From a checkpoint of a small transformer trained on Wikipedia.
Size: width 192, 3 heads of 64, MLP 768 tanh GELU.
Architecture: LayerNorm before each block, rotary positions, no biases in attention or MLP, untied embeddings, attention and MLP in parallel.
Training: a variant of Adam for these matrices, 9020 steps.
Each number is 128 + 24 x the weight over its row's rms, rounded and kept within 0 to 255. Layers, rows and columns count from 0. Numbers have three digits each. The size before them is the row's rms in percent of the matrix's.

# layer 7 MLP down (transposed), 768x192, rms 0.0905, rows 307-447, columns 144-191
109:101145140142132118125122126130116119140101140125145104193079107152104128159132134154152107128182103135172103152135118119156112119107119145131116
103:149152127179134123119096147068145120124128150162092117143185121155143129110146154154141160166156129149126153091136071126144125103117118112103158
100:103128116110122123143114129156108127125121128117118132140174142153130110126148121138092150123090116109150141164144081112119173117115128172154123
100:145093160154104122138126115119153117106119161099118152152094119151147094128101127138148122120149160113149132128137191144145134088099144122122144
095:086148139135155146120112150130132126080099110118144145078162143121125104150120127138151120080149148141111100144104083139156130120121129150168111
094:084116095104151117113127106120144166153177144143135102115132123155128120124104150154143159130148157195180103093131099113115102130098083121141139
101:166185108092098117128114130141144135149136110121126140090176082143135103120099118129161132193127116119109134138143127123156133109181149102098111
096:076126147099136156158121137135100100141106108146134145124088140126147132102094114144155125090123106096153091120141172125120139196088171120091132
107:145127094116134110114107153171128100150160139104124174153132075150161106120157130137150157054167126129146159105091142132163114107181092120110150
141:121114154127169102123118161111109124146134109158099107076115134140149106090145150121127123165087147132137171156102145125132118107120132165087135
094:151181101100116154144103120103125123121175101095125132123135152099136127099153112112111115120122136142158106084164128110142102124102105110148142
094:166157162136107116122133109128115137148139142171083192088155106079133165103127142091112120076156107126124099120058146139101153095128136114132136
098:135156138110132090142125126164088135139116143148121112125113159116155160159115142151132164083136113109087093129110135137172154126143123127161110
099:147095105118118149134093155121098119140153137132100120097175099082156159152111137132191086131159133135103152150095139119129099131111094103130186
096:131097118077141098108129089109156157091138128187124153131152115113125116133141101154093140172131138155150158149117125108161112120095132152093146
093:133101138122126099137145153136141124144086169113167141093105172093078084143119110141168137115113125088144135098089136102129162082128156132108124
104:080127156144118140149153135137129134083117165129117108171065132109106133101157138150123129117121139112145110156167130141124150077076147112137113
099:159109128130095141118119141131129179124123103102090120137139149085067103141144188150115130135113099165078145169153123128129167105160129148158140
092:137110095162109132135114130144098134122112157106121171145103141110126106159129148116126180134163169111188128128147100159114141111113105142071156
094:111123120104135103094148167096138172123102124101145147094168127143119137109170115103133128090136183155149116123124127149145159144124120174173143
102:134144157139158118154103159173130144170100120123117153138124114120123135077171123121118152101169073079163120099093157155150158095145121170166135
099:130097150112128166121102129154153146141121160103149156095129147085146133177082146131118126121155107105131133136125096159171144128127115135099141
094:129119128135122138100132156125136141109106130110135068118118174138140124140151092166149142080134103115101139150128127112092077144128116154142123
119:139137109093161130131128128170110113114151159165138172139127163086098127171122129137115133154108137115149123123103124134158146152081106169142170
101:145127157128138115147147126097148183132092191158131161134157113144163074092135118140108129163155132133128117124134103129111169162173104124114166
095:102154150161138107149138141120094149140093142184142118171120069105160138097148118147092095161157134075109110100140116166098147133096137094137114
097:162130123130150133137134094146085147178103144169133141163123150160117150134116107127122087202107144114143130115095129163151156117143157163116167
102:179153151141112164146146075099100137098171128133141133089120118100140161139146139102110152045129154169147167156150140124111118094109126123116105
101:129073122095139121152132140142138162139126127091146114093162131105108141176084129127124156136111116156129138117088134157134162112164109151081124
114:162123121128144109167173133110123158159130129067121121116162140111145133141165138124125135160120150116081085159143166131096138085104154157136059
115:097102130126123090113152100140098144139127144143170098141100134139133117144105161145144163092126143077127142151097145135123100129135134121143091
090:107098099131117166105119170131138102109169176150165106107140149127125162155114148126115104103121128123131141126125126134121143186133136142102104
097:131130177121090145150122136149116137173135152145164137172086177086085146136114139158138104125112118088162114113095116154130126118140124165089144
100:139137123087100125126145109132141116110091148092123131096107114138126150117120147129133141122135117095117120100115130123119150138123158136114124
096:100163114127139164133126117130125118143130118074155085116122097180141176135140102139135114139155129150150159115100126102177135130159165128098147
100:119156161116123124176147115149120128118130162112139078116137176158119094129139119134148155115115104143147097102105074146129111152119119158130124
085:148151115118126138115134140132157123149162137121112086161068140111127120068128171151109106163158123149097141123102136132088114110133098155128123
096:136133147170142134107116091143125157143131151137091132132143144139113123154095128164149116135132129108113106159137115119112143136096145112140043
093:091150133108162091172139162160113084142139092109159147111169151135133097076122116136110135135116131136146130124140136141151155140133151148130120
112:115125163127107093142116147119189133144115154112094113133108096155109120115110130120140132095125136121162154151140177124125166141139139104094132
097:159134116133138137118122140151137141103145132166179108136131117145088103140127137112123095108127134143140113113129153104132175095115115142142165
090:147129111133123170133113104146109108110137138142117137092130169142134129126135101167165148169092170120139099097152141139127095090132127143163125
088:123182125109097162104097127121159141122108121119086120105162152103085131111160165158121122158092129125150130118116119107102116106107136141118123
094:100118146115146129159123172129172092133108113134125124132156154128091116103139104110089160137140154127146132122083060092167149069126148110106131
101:126094127103152137114101155117154091140146125135135112112152137155137124121155139165120153112183135119133097121109130141102127131128166116159143
082:092107122122163148177110162111111165138128101152141147118135102116112097161126110090166140155116121105134197084137175144110070118132134128114089
096:143125132137135156120117123123139148160148096143119175132198123103120124113135112157116131106137133167094126089119092125116092142140136084099151
086:119121139180106177113158114133092149119138099104123096122151177128123118112101141146143154128132142124100134184153125149100149119136068119108115
089:147112147133168151132111146116148089140146101154125142136143148152132148102125142102156135149126119125093143152151149105121143084131152127116147
112:125144131124124152117133100128119144148090089093105151130130120155086082176124137176144102136114135122109124109101173109114112119060145109139124
115:099137144127144152137099106108143173131095143100104103113175166161142111141149153089147215124088146185109136099135098153117141148169141128159116
102:129107170108112161088110148110151087140114172133128097141137094103131096136138134144145178146094148119114114122109140146120114139137097149124128
087:107131140112131098113125129126120110145110140165137100163128139089138072109134148136144100149085090134138093173155147150099123119127134079140141
098:125158103108131124158115119125114133219124153122128154114129132133097130136151134173099185115141112137078135131142122168127134150125175197102102
139:127123141121138137116090142091107128147127114142110127119109119161138103074126149106133144166084122136122142167136152147107147109125133139105133
104:154116106088173107144179186132121125142091092125136135120125122142113136122096139109105118136129101114120152126138149162133146108141152135158148
087:140085110131164131128082133150186101132140104135102090127118124103110117127099111158132116154115132114090138155151157122117131123157089126104118
101:130141156097135151100128143119123159131106150143149149149156157142111123088134124088148165128138142078212106093147110131126118116152147109176161
089:114117159092116127161145111173126109151160118160119101113161083127121116136145121087124150109122134166114153138120115149155119132145150112093101
092:166128152174149115119084101115116153173137117076095139154098105102160139108169175110127122114106142091122153105144144121145098137139116097136109
112:145127131110137112163137139123124154092120069135107096135122151113154123145133121076100113121159149155110128128109140133127159125097139130164112
144:119119132126147122114114121106112135133118129121111120108102115158133112084129138115124132156096122130121147144127139124115167110120130142117125
111:103137102115101088097139112091114118153152130116134105109158140110141115176120114132121066156134077145080081127170124127118139116134119064107142
106:143111136137111112120138110148128138149106097097138122113112109140150149143078129119112135124148117099114125142146122099079110135091109119113129
090:105174150147128104110123113147133138122130166159102109146086123082146147129118143145087116142084125108071156184139136123133130084120089136121106
101:091119132148106112130143144156129095135120072170153164159093127110177130138097165111148153083139149130123097129130134135140146148090104132128142
094:106153108194100132137128099145125093144147106148153177104138143125163163159121136130128108080110105100160119162121108162127112125147115103116141
090:142109138096108165138137080159109146121199146138133133129136078122149132138130078105137133135115138187135118155130156145084108101129112085118121
098:136132135096098128145161135094150125128127123147128113110099098168151132102134122149174169147164108125132148121148142134116115143051117137147132
089:109130158119155093156147081135115101144127139163102178149135123130140134122108150119103113143152114145122076117160099110122179104147165133107105
088:104132164113117174158158097119160172154088094120124141109108122136128125104106149160129149161132164153128127111090148078184145113114076100133121
101:110107120115085116117136121132098137147174089159129147109139115110165128111161120146112141116157193100134128141126158124126128088147101135072137
108:144089081143120126088097122102112085156128135150137095166127106135160148144222129123105130138096173119117158104144139126119169173146127143137163
098:088129148154146134155142145151118145104148149121118139126143123102095145145113139165108157145158131105148107084165118136136164122119125151126128
096:158140129120165116130106064109106134085111121145115171109139140160133131115121190122120089137096131096168122162109138094111159143111141128141098
099:146110137122141118119166111107125156114115067135111119111158166124153116131108100126149110102162139132157099101084108139146105123097106127113142
092:148140096134109147169111129142168125158163134119101133076103113135102133131117128140189097150144119132088104146083088121129097104133106140116139
103:128131136115093091124139149105117112143123135117153161117134169115160136108086148119164166100109111135126123141133161124134074133158123121121157
104:130078142165119128156159097139149165101119105153146188124111150117143144122123085106119135114090138150099105159134125168169123143122143174131152
081:111102135104136134113132187125144168097074148107084106116146116123151100103091145115109141164126112156094143161131116109102119088130082134135134
096:156146115142110129129137153131111127108132135142164175112142144129161154105102130118153110154165131141132172144126124154130135119175153124117112
100:154080103109142157143097140137138122123146132125160110152143130115122127124129108148079102106160130102157184136152195126167091118113171133158130
102:091117169118167139133093127079137104103103108130106122153111143129092170125138136084094153106081141118153116112115121137087122124165140104185177
100:161127122129133080131131112145139165101122128145158192091141134146143135142081112115090153144106124140118162133098116113094134166158162122144126
119:140081135146144134107162096164144132137078156148167107162131149128122163100104107195109114154132131122152122123152118135123175125191128111142152
094:120169125164097134123136090120125151174173141098132196082124162133154142095101131097127137116109133153109157143107134147090116082170166140139145
095:144144139178122095162118146095158118125159122095127117162110109148105096128165122151108089127171129142148120141129085094156147144135097102133144
093:118132139151111089116070122158112121143112179138119151134155094160121134153104122101144151134133174148150140133159116118136137139169164130140098
098:119162126119146096093125156121136156181140136135109111126182150137115139141147105106135186111114188169113117106165158109118087073120134138136119
092:118151081064140115136085092141142128120122083117136101116144123150159109153110149145139103092113165129127145124138123149151148123109099124125121
095:142174159115139101168139136127153151121109128110116081142087134144141100147126107114144158131142125178107121156131100095130092117171124107148095
100:125123147104158134119142111102133145154169153126129136116146148088116134122153137127141135116128119114131110102085151152065139111135185157113146
095:157201182149100156130116150143133147109134094088136120079152109104137156119128147135117107126155134149121134119171114109106125114104124144164109
093:098151143125148116078096123119101152139162116148131127108126155133177178102091109118109150040143129148152168138158122118108134134137095118139101
104:143147117121092094137126108161082120135143135111111138151127094132135157151126097113111151150121138106102161118113132135141170125123116140116142
105:139116137136119194145085124128124075133131117129122088112170127114083123074114111124128146154090125153115115095163127122154133105163090128144103
101:166145155132115097144138160134148116162141115145150141073159121150167161099112113086118136136128124168104155104138139106103153110132134099125133
084:134144096123134114116117097094120151136120091090095115085190158137147152121149157197090125136115124163085119116114080111126149157113176124156136
092:148135143140107092112170147137136157195125099125183101086145159181150090160092117111144137132121110116142118118111161174123074177116153089090189
094:127174153165156135132161085164139097119147146115097125089148087114152130154135129094096131153124126140108117137120105097164073142147105080172114
097:100160127139139170138115148126131148118106129127125105079166093152130104096136081118132163121141167151116098113099142158128094139163130118159139
112:131121130120132135103122132117138114119120128118115112133097106153128122105134134125135127156106139139127135142146111127125152113124120122116116
099:137087093161161104110127111120109139097091140096132135126109098131102144120156155120148121137137139158147138102095066116128172140175132120160124
090:127095094114127134142151107117120128170106105125159138157094102128136113130145111135083138156137153119115118091151148076136135112135145136139163
093:165120138150095184120160144144145129124137156123186134130105141143127122096126112118150170154134102127103112095133126155096102178102130129134099
118:160133100118135103146124126140175153111142120125136123072118118081123126149099127126151143138137126153089130135073138102144112094118162101118095
102:136138152137108130124139142134135165138129095109177120150168178101126138139158146129177140098133116118127092160152105115145141120115122123149139
094:109128125088120140125082132131155145127131107128124139165097104124120096137125096103156144108085129126098134189174150101140117112118138148140121
097:165096114101124107097133091134136130144149100127127146154134135124103124122125099116138089136109192169143127114118163097128131125137102133101155
131:149124141149138148148147104162135122149119117076108136167119138147117124140139160145132100114132131120105099127131152161155156072120134106111095
102:157170136133127114124148172084112091165117116086106124107150130162169102091119115134139130136109160165122166115091110105096125109116106116152203
104:104104123173138118142110109136157145130120110141120142139133140116092172150111131112129081135079152127140166131149132100128110113155134097135142
100:092121127134163108172119119155091131092136116147137134123119116155122134135117106124150165122104173173105100192157104096133141154148108142180145
098:113131154170126108154139133112117142106173151118091127087128142121091123107088163125138145115123110132166169096168125144089165104075099081118117
108:163094114118131115132122190127131162122120099128198127116143139150179094123146140100102160148133131142076116155118121129125151169122141100162141
096:131129119126128115104132097137153121136132111122162102152126141168118133149132084160128098136137111143143119143112135130125077107157126109143137
106:117174122081161150124141124154092141134149134111138101096137108117202176157094144138094124097116141133141095138131095105117107123121128119161129
091:122135149130128162123131087113143183128124089132088119129140137124149150165112176087133163144073136123093093140127150171120153138156109134172112
127:137144121145160111145175115150110120157094105131123144140106107158109145150166143103140078138135148116109130125104135125104124103127192126100111
095:153190106148085120117156120133152138096148120141112155113113120112154134139102130174147140108163110107059119156114162126105111141082100147104091
110:118119187127171143166141133122117144141106100140107125121146112110082163137143130150127135156101075116099165149177112116139092133072121121095151
094:129145151116126111140156085138134155170142145165125132133117082119113102178136170131117151098124149151125147162136149121104095103163091107142142
105:167087114160107099172154114171126131155147110155124179107120106113138116146151134137131130123149174162114115172099104175112127123084093141106115
105:159161058127124148152153185102112155125155152127125140130126148120123135108125134125134143135140105157123111109158127114131112120117178135113115
106:095072127156122071081127104091148117124141151126130098182125173135099130171157116106100114159089153137138119142134155150137151130138141109110132
099:130123161144131101118083092122103112171158145142110116076122111107096149172145151102152131078152189145103138132107143139123101128108116108138117
099:114138123108147127113099141139146121112137145141136128110135124130147129152146131143154155038107146156127159101120127161116184125162124125100171
101:106091093127101139153117092090160079161133116106127148135137126091124134181141102169114165138184136123134136130103185139140140157114110116123117
095:078139161141100117098100133126114142162126091135148124143145115132155124136128104140156122114132098097108156163072133157118079136110151129162146
100:127102133135110134132131089175104138107144084144104110147114098122096101131143120136117107074197137158110146110133132128116155140114112126130136
088:131144180134139118098129162141159130144147140129167051094116143150129161174147137153138056112143101094132149089155139144120110128122172105146162
094:130153124103147121126114126145143147158168126108176121101118105110163171152113103154105150097129122129157111114143116162121142136133143098145158
095:144157153106129124122153145136148164133107134151150120154117108131129106112110068171133122145140160073152122129145126124145141107108145113127106
090:077162144140131124124135141110128162121139136155101107115128112151090089150152149137141137129129129158125128104131079108133128151095133160136121
086:101144106116136146131127099108088134095106095117124119091145089163088118102070164099149137137135136104115132154147098162121113099147121127113113
093:109138175120156101157134127133156132152142133114120178114129112075169150112096090162122147095166142133129152111100126143157136092148139098135117
113:063090139118149091142156120130135127109137129114155150152105152148136136134138126105111133118151158120117146112136078116162116124118132116118145
093:165176131127096096152134158144079093142121135131093153131103102102155137110146123085129105097125138090123127185081098097125126164122153149103142
092:156122134133111099134112106121137144090097138127164107111140180146123136146156134116128159124180117112141150080114122173091168154125182110133157
088:114173165146128108132131104123099136158143155098136117131119158158096116117125148110150145159139163157089111144140137144089112110164129174146102
103:161160117144126116134111085119120137124110126098113163090147137116154135116127140158127134148087156174143100081127124168121154124149125134135093
# layer 7 MLP up, 768x192, rms 0.0918, rows 308-448, columns 144-191
103:133127116125133154139150117156142132137146107136105119158087159129111109108123141096094113131134132134101142151141174105050137139145121164112119
102:108107108098139131115148112098123146107138139095047105135110120140120109129122158145126096147155121094132142146110111104107166122131168112128090
098:124125089114158097073091134119111139183142107121159149149112129132127148137120142086118133125127126156099129104112098122108124121149115137106139
098:133153137139116121139128159121103096152158152119104155153096116124140072071145113107118102175120095126111107122157107085134160128160131109107147
093:154115132159133187092116142103110101132116137143122140150102125119111132128150106107108087119109111101094149167117175123142141116130201104122104
101:138128137133114113116121109112107107101136148137153151134113175118156148097139106115120111126099147141117133145149156156113154119079110137169148
098:177137079090135112109121135137137147125153125143121142161135117126140104140150116112104126149126131150116142131117140158116133109145104130140147
102:150118157146134166106137078060127121127105105134144098168105216116109138146134150141107124224118098151162113142178131109113162146125120120129132
124:091112161119141120135097144129078138143187074158112168123112096156172113097178140088120138155070108098143150121168173115095153109133133159149130
098:109111130203110120143147142147146153099092092149160127122146080166127062114090163154134148143159037111134158141113128150123133129117138162137147
093:107102100114125160118116154125155165090113132112147078151123163167141104122133108122167145167064161099129143137207143128113143175119096146095124
099:126118128142137145087150116140158087067169145117166158154119134129115069100177156131139152170097102084127140146147133124072128116146156129070144
097:177141117101133129148181129125135101142117129114090117125073164146150135112178115121132130124089138138132145183132121097117111123152136142182129
101:142125109173151106133132149151112125146147084168114174106134160105127073124090168097133159164104123113144113113158158128139156160147090144186119
091:125139125136113190104082091129135057114142118124128108155166141132143161101140156114097114144120142161098124164177136140121106146107113135164156
103:150113062168096129132108134102124131135130140153103150161100138156141119120118129099148137160135140139146103149111176141138136151174145134086143
094:090114094129135134132126092115116106127131133136126164148096127158194132095130127128137126126116130138154138120147153136102131160115114115117094
087:139146169115147142106144116091169101101163099161136096126121134141100151102113111142121091132130070152083111143098155117122102132151147113151142
093:163098147149122159127091064093141080072121135134102128147125162119169108115139113138131135165083124135128144180131126120130117139105170093103144
103:151148145184104167097127126109133149136100112141127108165108170120154112159074122117147119148113104131106166145140146127111135102132142142107133
098:154167134116123132097150162096132106128171139162111132121088136159100126079174128145116158137061155164149111116125103132108169098153104141101119
099:133134108104156120124120151100098079106175133132110153098114087143129087138122115076101149137123154159139117092142173133162155106102133110122163
106:173112112196154137130111111130139151138145113134062127140129178113141151140052117141134142111108147105115149120145130143104144126124096123158176
098:143136094128159115137096118180138113160141134096120111111113122118091137132143116097150152111079130094103155128116102137156155109109109173163078
100:157104114082127137100112142137101139090143111116126157114096168125090115135092171135145113148100110171153125132155192107132120099169128138136139
095:112140128165118154076125108152118133103166102160106167126125148130129142130127153128202124104110107131113145124145151106088126124111116086136126
102:058114117112168139125113142118111135066123095161084121159116142131110092136102155146138107168114079123128110113143123143173155140091186151110138
096:175181163173115125121142164133149104059132122146086112110114170129134109095122134137096137142139144132139127159130101138130154141148153132151168
107:097165114157134138093107144072105113077113102133113127151085106149151157145086108121143124129142142126149129112122133112153136155149145133131165
108:130105087119138150126127133134110108145119114130102100111114135149131132124138100062142125092113175175059145127109087126123114119189133131149124
095:134122139106136120091127123124136118156073083126118136122108111122119073110163120132122156120148129145113149140107136108138136080167100106094143
098:118149096144142141125112106095119096063093102150113107085144102169154088147103114126132135136138154122090133173159126113143115128170142124175108
118:139123117107157132087120138047123105140125127125094131178095115136144083069131140082108116165088120110099147147153145139115172089104128160129140
095:185109124127123116109097122132186152117172156136093139144132175112120104110127137137135121143108147110106124182129149116102104149128125098140148
102:123140140138122101081083161103122159146133132119123128140121130095125140117131163134104161115122115170098197145156175109124177134146142144104158
075:110134147135093117138120107130113149138113125132136162081181126139119144185114108126163175076094124114122110129129100135167134125133160127162110
104:133114140110133109145091152109165076125134117124148170104123152129164116066115116113119151132139103090157180107126135134064115143123122126097183
095:143124092105116149111116092140157135107130145103091138138100147139159190150126142100121124103114126114150122130136108113136136126113128110125143
106:136135113149146171138097115160125095096120096161101132129145151116110133113160114099132107139134146121127151120156128112170115136097080123151136
099:095119132201122144124103106115135073138103112120136168113136154153132152111146090158132162135128158117146112114180170127127158120116139089145106
091:133106135151134097134125149138155149159140112097126149131116129144154128130143162117142096080124098160078104181107104068088139178157127098111163
095:120131139129133126118161145179137068130170108148161103140112141112158145106122114101145148111129121147110125154148092142111089144100105122127143
093:150153110170128130095163102096081133100158180168153136144060134124150121146136166157128106112127124105117139144124187132045113152134111132121118
099:156155132183120111087121122127109148141109063135137166120116107140174112093102127127148121120150128150107075145106115095124125140099120121119124
082:176188122148097117088130111120113093113107158091128136118135141139144119089123147145105145093123129155089086169104078109123180121142140155165166
093:133144138190109104159128147088159107071122127166119094173059160127127064088102145142142155163119080122098119154163130150125093131112104146119147
091:143101153097182121103116122096120104116148137180106188120114057130155134149170107141098098121125122102123151088108129101163137163130184121129126
075:175114140166175157145111137132119107144166109120119114143121169125131098115132114109165150176118102121112169145181143128126152095161105141122154
110:140109119160136191131131146145180122135139162162147139143105136155111137105123086081113131137148138114151152123130127124139127107122150148124096
105:124129116185149183123113121071101095080166122179136158128109156108145128124124137150121081172142127101137157162167152118109141112101143136131148
105:098134166160171151122150127162134139143120115131145181124120116130146147154093145112123120102138123109128129115152096095135164108120142176098158
092:144098078131126134085128081146151149152126141117098152143129110128138150120122120141144144124166181128120160116099114089149095121136152124122130
088:148155167134144184107104130090150154044144092123128125128147143106159129125154125125155109132116141142152131139172104085120130108154089109172165
172:101133174129143124129074135122112123136171086154128130116097121144173112072171143079129122160068122128135137124140159159116172106145112151164124
104:109075137152092206091089082123113134109144147150147180158114174121120130131146118126145102178100149141111115127177136136098108106109143108153127
090:118132140154114117136160125141085142152105118123128178164147103143135133110131156092117143114113106120153152123102133135161155136129163111145119
098:121145134168133148135087139130143115137130099138076167068130087130147120160130109166102102144119103168104118160143110144114190118152128171089156
086:132126093185132105112140112086126143118133122144157143136103177150122118116091131145131125149143120145100093123151130129111117164133083166157167
090:119141127117106135138135144125158090074151154179174104107136173150104089139120083160139140156147144156128099150138124146099140121112144124161153
107:133100099169144140114122130129151162133148131126074116136114095132123104058100154118129140116141127129144107205137125099100116078115125099084166
264:108122166123151127107075124123105121140149092150116138108090109161172096065171154082124122156058126129139143141137179138108159107132126162150124
105:164102138135102115151141111149137133154107111144141119126137124169133135087136139112176119109086157112136163134102152104120107105114149133147148
104:117161136131174144113107169140104138077099137141107128132104158120115125162162138121132117144122129125133095104162124137169141108161119186162138
095:144117107121144136143088162103119099160129093109126161123160140176078127140100121138159150124156123142135136109145100114103100147138124152109186
098:151146121158129139138106165104148145069131146154102148128076154150148086094122106138104108157131093149156098138174142088140133049132142175114120
093:148124144085119130100153161104156107097115121123130189133098121127172109094127137177106112131080121146122110106152135137122156096078130162102170
089:110156115182164130114121160103174098099101079145114104129158181135144132092123179123148179103130112148082152109096131116184148123130200149109150
102:106111161140147147129130108184117116115160125140089125125121169127126118137104131118106100138092141097129138169123125100146082131156155136103136
092:120140124135162134090098115144150128090155137126116121078123162148157101126120128157175113142110161140157175153133136194099140154096104114119130
089:148120132127134115103079143145085140149171137134165151138157144154159116170169121112166134099116084122094142123146137176082125138156153144129170
102:151165119122148106090132132139138117140094147130155112133124106162093120131125136144117121126106134132161152104106117105130130096114115120162099
106:150157132154154153128101148102185145117130110112109131108129141144122124109066141119166148104149079115120129139126099125092123121140155127132113
099:192120125130111123133112115105121120134121099148137120150123123137202094140129136096136108086079149123097159169135137112133126158109139089089156
099:105123135138130156142122113142162138123118106144109127147130148124096155138101070135124170116167190145132164119143128128161126123177105138151165
098:131132060123103121152099123176131137137162152102107112103096136159091100133147153113135123144096101118108130140158104106099134130165127133177121
098:120153134126158140160120106160117134084126071142102105107077125142176139146147114118110147175125134144152103128160141102126117113107124123177137
104:103149113116141141113121118146151081100143098130093112149141088124133088156122135127096118123110139144123097116144096111111200084097121144157103
102:142115147133128128136132169109125128098131127155055147149117122133117124119125139131118138162168099139165123104133173152117148123113118181123132
088:155139120152111131121119088144111104139123130107134205117110166141130131164169114123188140098097148108124126096146140146137129146105151151157153
098:123094123112110181141100102139120092160114120105075155101116103137145135143148109134103108121107108102153088122135121090108153147126152132132166
098:123120132118108103107113077147138153122100093103110143115154125144159129113125124091155121110130116177075152147101107116134119080106104155127157
100:149151092129166143111108141125137162138124118107128187129141107109165104138142117161111065142149145150124127080131140106130143113134132144119109
100:107177130096141176119140187120137092121200114143142089144144117123105136117171144130175121138130101108120131119156128079135156099105119156126162
105:085129128168136112122127181128133098075113121134078171143116149137130107118116155135092166139130115133116144112114124167087150135137132127179132
097:175134079139156120135106146138144095106127060129119121156154090125185081144122142139118158123145109112149135102144129101121177113116076149165093
098:123083122119134175141129114161129119101128145134148135123126181103099132138109128110216163173121151103109127172136122098125092072083146134123121
088:129123129094141165111155124100118118112146096118124095161125186099143114119151126134131117112113080130144123130080133157117124130076126106095168
100:105106078161133122135115094117122112141131129105141125172067102161130094088121121145143117156133116055129162118098179134117086156162121120107115
097:103121142156139133150128121119070110122170106138174192118108128121108146101124158053100139170126118146128136144138174110115107156109145125105162
101:119088092134147150122109122131128113174099120164150194112159148174104142125141122131122093142135143163121114091116098138135173138107112160090156
099:147169177134114154119144161134116114136128157149159130122097124125195105109083138123106145110112092152145109140165120119103115108157069099171114
103:121079098138175133120130131133116131112130132138106137185102148172165102118126145132157150152130067097129134122149148168125127137122177116116119
098:190142134112133151171105147117095102124086104161139170152120080153112126113118145110132099190140110096114124151104137119127130104123182099145138
100:137115134133175141097115142134178109103138110147121136176073159119117128125093181161140087136142099096133090144191180141119127098172128119154156
103:142167127162130128163164167126163157132105107128119165120075096138139076128093131120157101109132094133075125151146119112110133136108092104145113
099:099122088089169142088122092108148142169142142122151123172116137118106075124124118144151086138098144117089158162091136134133135124106102110130132
088:134120155138118138129152142143131118098137140154134159158092105117107099145127134070146108128123126101148123128130200133128098121132070152102102
095:150154137108135164120126100155170139126157125104103150145120083113125132132154141112128142116064128132143111158154140114141142097103155153135144
098:123084111088106123113102182066108180108137120119093135146131133173096141132145137143117096088126093117132112112150140177106158130126111165073110
095:164115118085145127104111113128152155148163146146128116142120125136113165164136137135137078154106098101163140126150132111145163113118089137093112
140:111122168128171116114091138123117122113142104134111122090084112149136094058149151096124116153062141153120153142134166126083149099125125169135126
095:113160110119100125103126117121185110125165129109057136135129186103132127154143133137114160113116112140123137132146168115107136128105151132150102
094:092156181146135107123107160138153123076155145143108147092148158116113126142107108122142085104116107163157142137111083182123120152110150090174132
090:106124079139161138123108138128117098112129076152103136149128115120161135135130163135169108104092146146122140133120165103138170118135108111116153
111:119098099112164136134132133087130148078163090117079176095096138118142097143132181106143121151116125154103154135108123123124130116127123147131131
103:117119117139148104112093105142156093144118085168092119116112134166187151120073102104114119145115151126121182138135156099149154134143143167114109
089:129123135145158158102107176104117117120138082113121154141101123097131104127109115083139126135120114143139125161156139113113121101133117148128080
098:100131115137132118140160099108091125123099108111100124098110163103121140133105106141102162122136114149121135077140084110122128153131142123123160
105:159110132151123179138118112118139109156127106168117141128115185123115149098132142147108125145129130103137167137169116140095125106122104086135182
103:116151097090149167141091119099086126142215151141140144190116136144133105114149115118143080137097105097109102128165138127097135156139141130087114
105:188158107100122172087128123125142085127128156152142102137124133160111091102121103116154147124098141092123154128139149135082121205149146106125141
100:171144118143151128081141175063139121139109153123071159148112150126121131115103150148136089161136129128130124104129145174107142107115149160094154
101:100105134100182095122099149119103132166145070131091125131157099130169105134158164110144109132136115137121101144125152111120137121131146173105134
108:132149104136124130079112130121120135158102121137047125144112116134122105093117120112158078112126120143112188118092121147139138153132142132080100
093:162121152128153117148147141107081123139104139124076154126138109110130098075122187120100125109134104134090138102154105090121177097116133128101160
102:132108171134145116106100147106118110145096147130147115114135163149107113111123134119189128131091127176127178093118136117120139091119143137147124
087:129120119127130134151129124141117091146142145141112131132090178128103105089144106164106110108132124111162137115153094128135155094097127133163146
106:129076097142136167077123143113135108145133126184131141157113132126128113128118109143115118163159115125105146210131122114114148118128126121100171
100:073134141113166136099122154159118093147129137108158136124121138125094130093137139123136122187114127106172123104179146140106137099153128116131150
104:142131124137145145138112128140127081126079100147098140098137109132161110113112128125166158112145120114077112133141087122071117059125138133096145
094:132098089126142154103084181111139146066115120098110144144141192123131156097096094144135092150104122120137123128141101112115150167117169136122131
104:092110122137172133109099100125112116113100067117116094199137152132104145114100158123098131131142111138149169107152124135135164132159108116164126
104:106115135123135143124079064118172091150164150126115106157105127134138149178142101107130102120127148111144147169146119116106127147163089134139144
105:138178125147122129133168104134127136083138120109123117104147146141118118089103159147152130092163109155104148173132113169088126139132115128131139
102:128154068087138144115164136110165117090129123157108128147131160160149116108093072133133114154113119131155090109128123113096130137151087152076148
101:126158124158125158158127130127082109156122096103071152123152131119111105114099142125131128184144110072088120150146142112142126102088153106144111
101:135168129092151157125139117145139117112155097157070104171116145134077128103100151079155129146059115149126107145119156115146071116152141211119154
096:159151148118135156114146153105142093077131153143093170129126144115104128125104140105139156148118145173139097113179143095156168106142170153127122
100:125131108133173146116096148150135122079113150114126167126102169116122137119132165111125108136120073112169126094203153145131146073132097153162120
091:086096103141119117140092105090118137115104104101071198135145145128162094105126160151114184121132108134122147202113105105137134149095108152135125
094:125095138154141129134141138142108110140079132106091180105122104161155079080119090122147119113138145146128114159133132122088116097143159139129149
094:122101121115135160146078098118110108158133112137140152111139099135171176127121192092158124132126119134106161122138138129133145122144106127157125
093:150107100150144161135115114148106105159137103111147132152137140114112158110123167108108099107107135077150138150138183152127143092156107115114147
094:137129149142146146135148167147165106158191126127126096119103135104133109125179113141095102137100090148152129131150164102111176156074128122129129
096:148099096133111104138155167122091100126150116149131103151093118157101141116165133117137093174132103128132121147166131122118112120120147109143083
101:132131141154159122139134150134130142138138118157111144128104145111124102130112114136075106124139103113137142100170161135118167137116122192115132
097:102106130124129184111102129123208123106146128103146186089111141142140098147096089176145122144112123147123105126137137155147116097138113143168087
088:153116141123153122123136168160139133123140113161130156154113058111122108152123131159129110138090131119123149140129145091138139086134041138162101
088:147129105116144125128136141131110126124128126166128111131151115104166156139136114172128108120137089161119140115108147147145140172105145086124175
103:150104126102124129128106106111113115139179114142153135136148160178156114117089139122143084148086141106102197129154150131115081118106126126107161
089:136138145112143156117109103123117129125164106147158134127138117122168111140118113187178146136127157111115130127098160092147130109097136113130213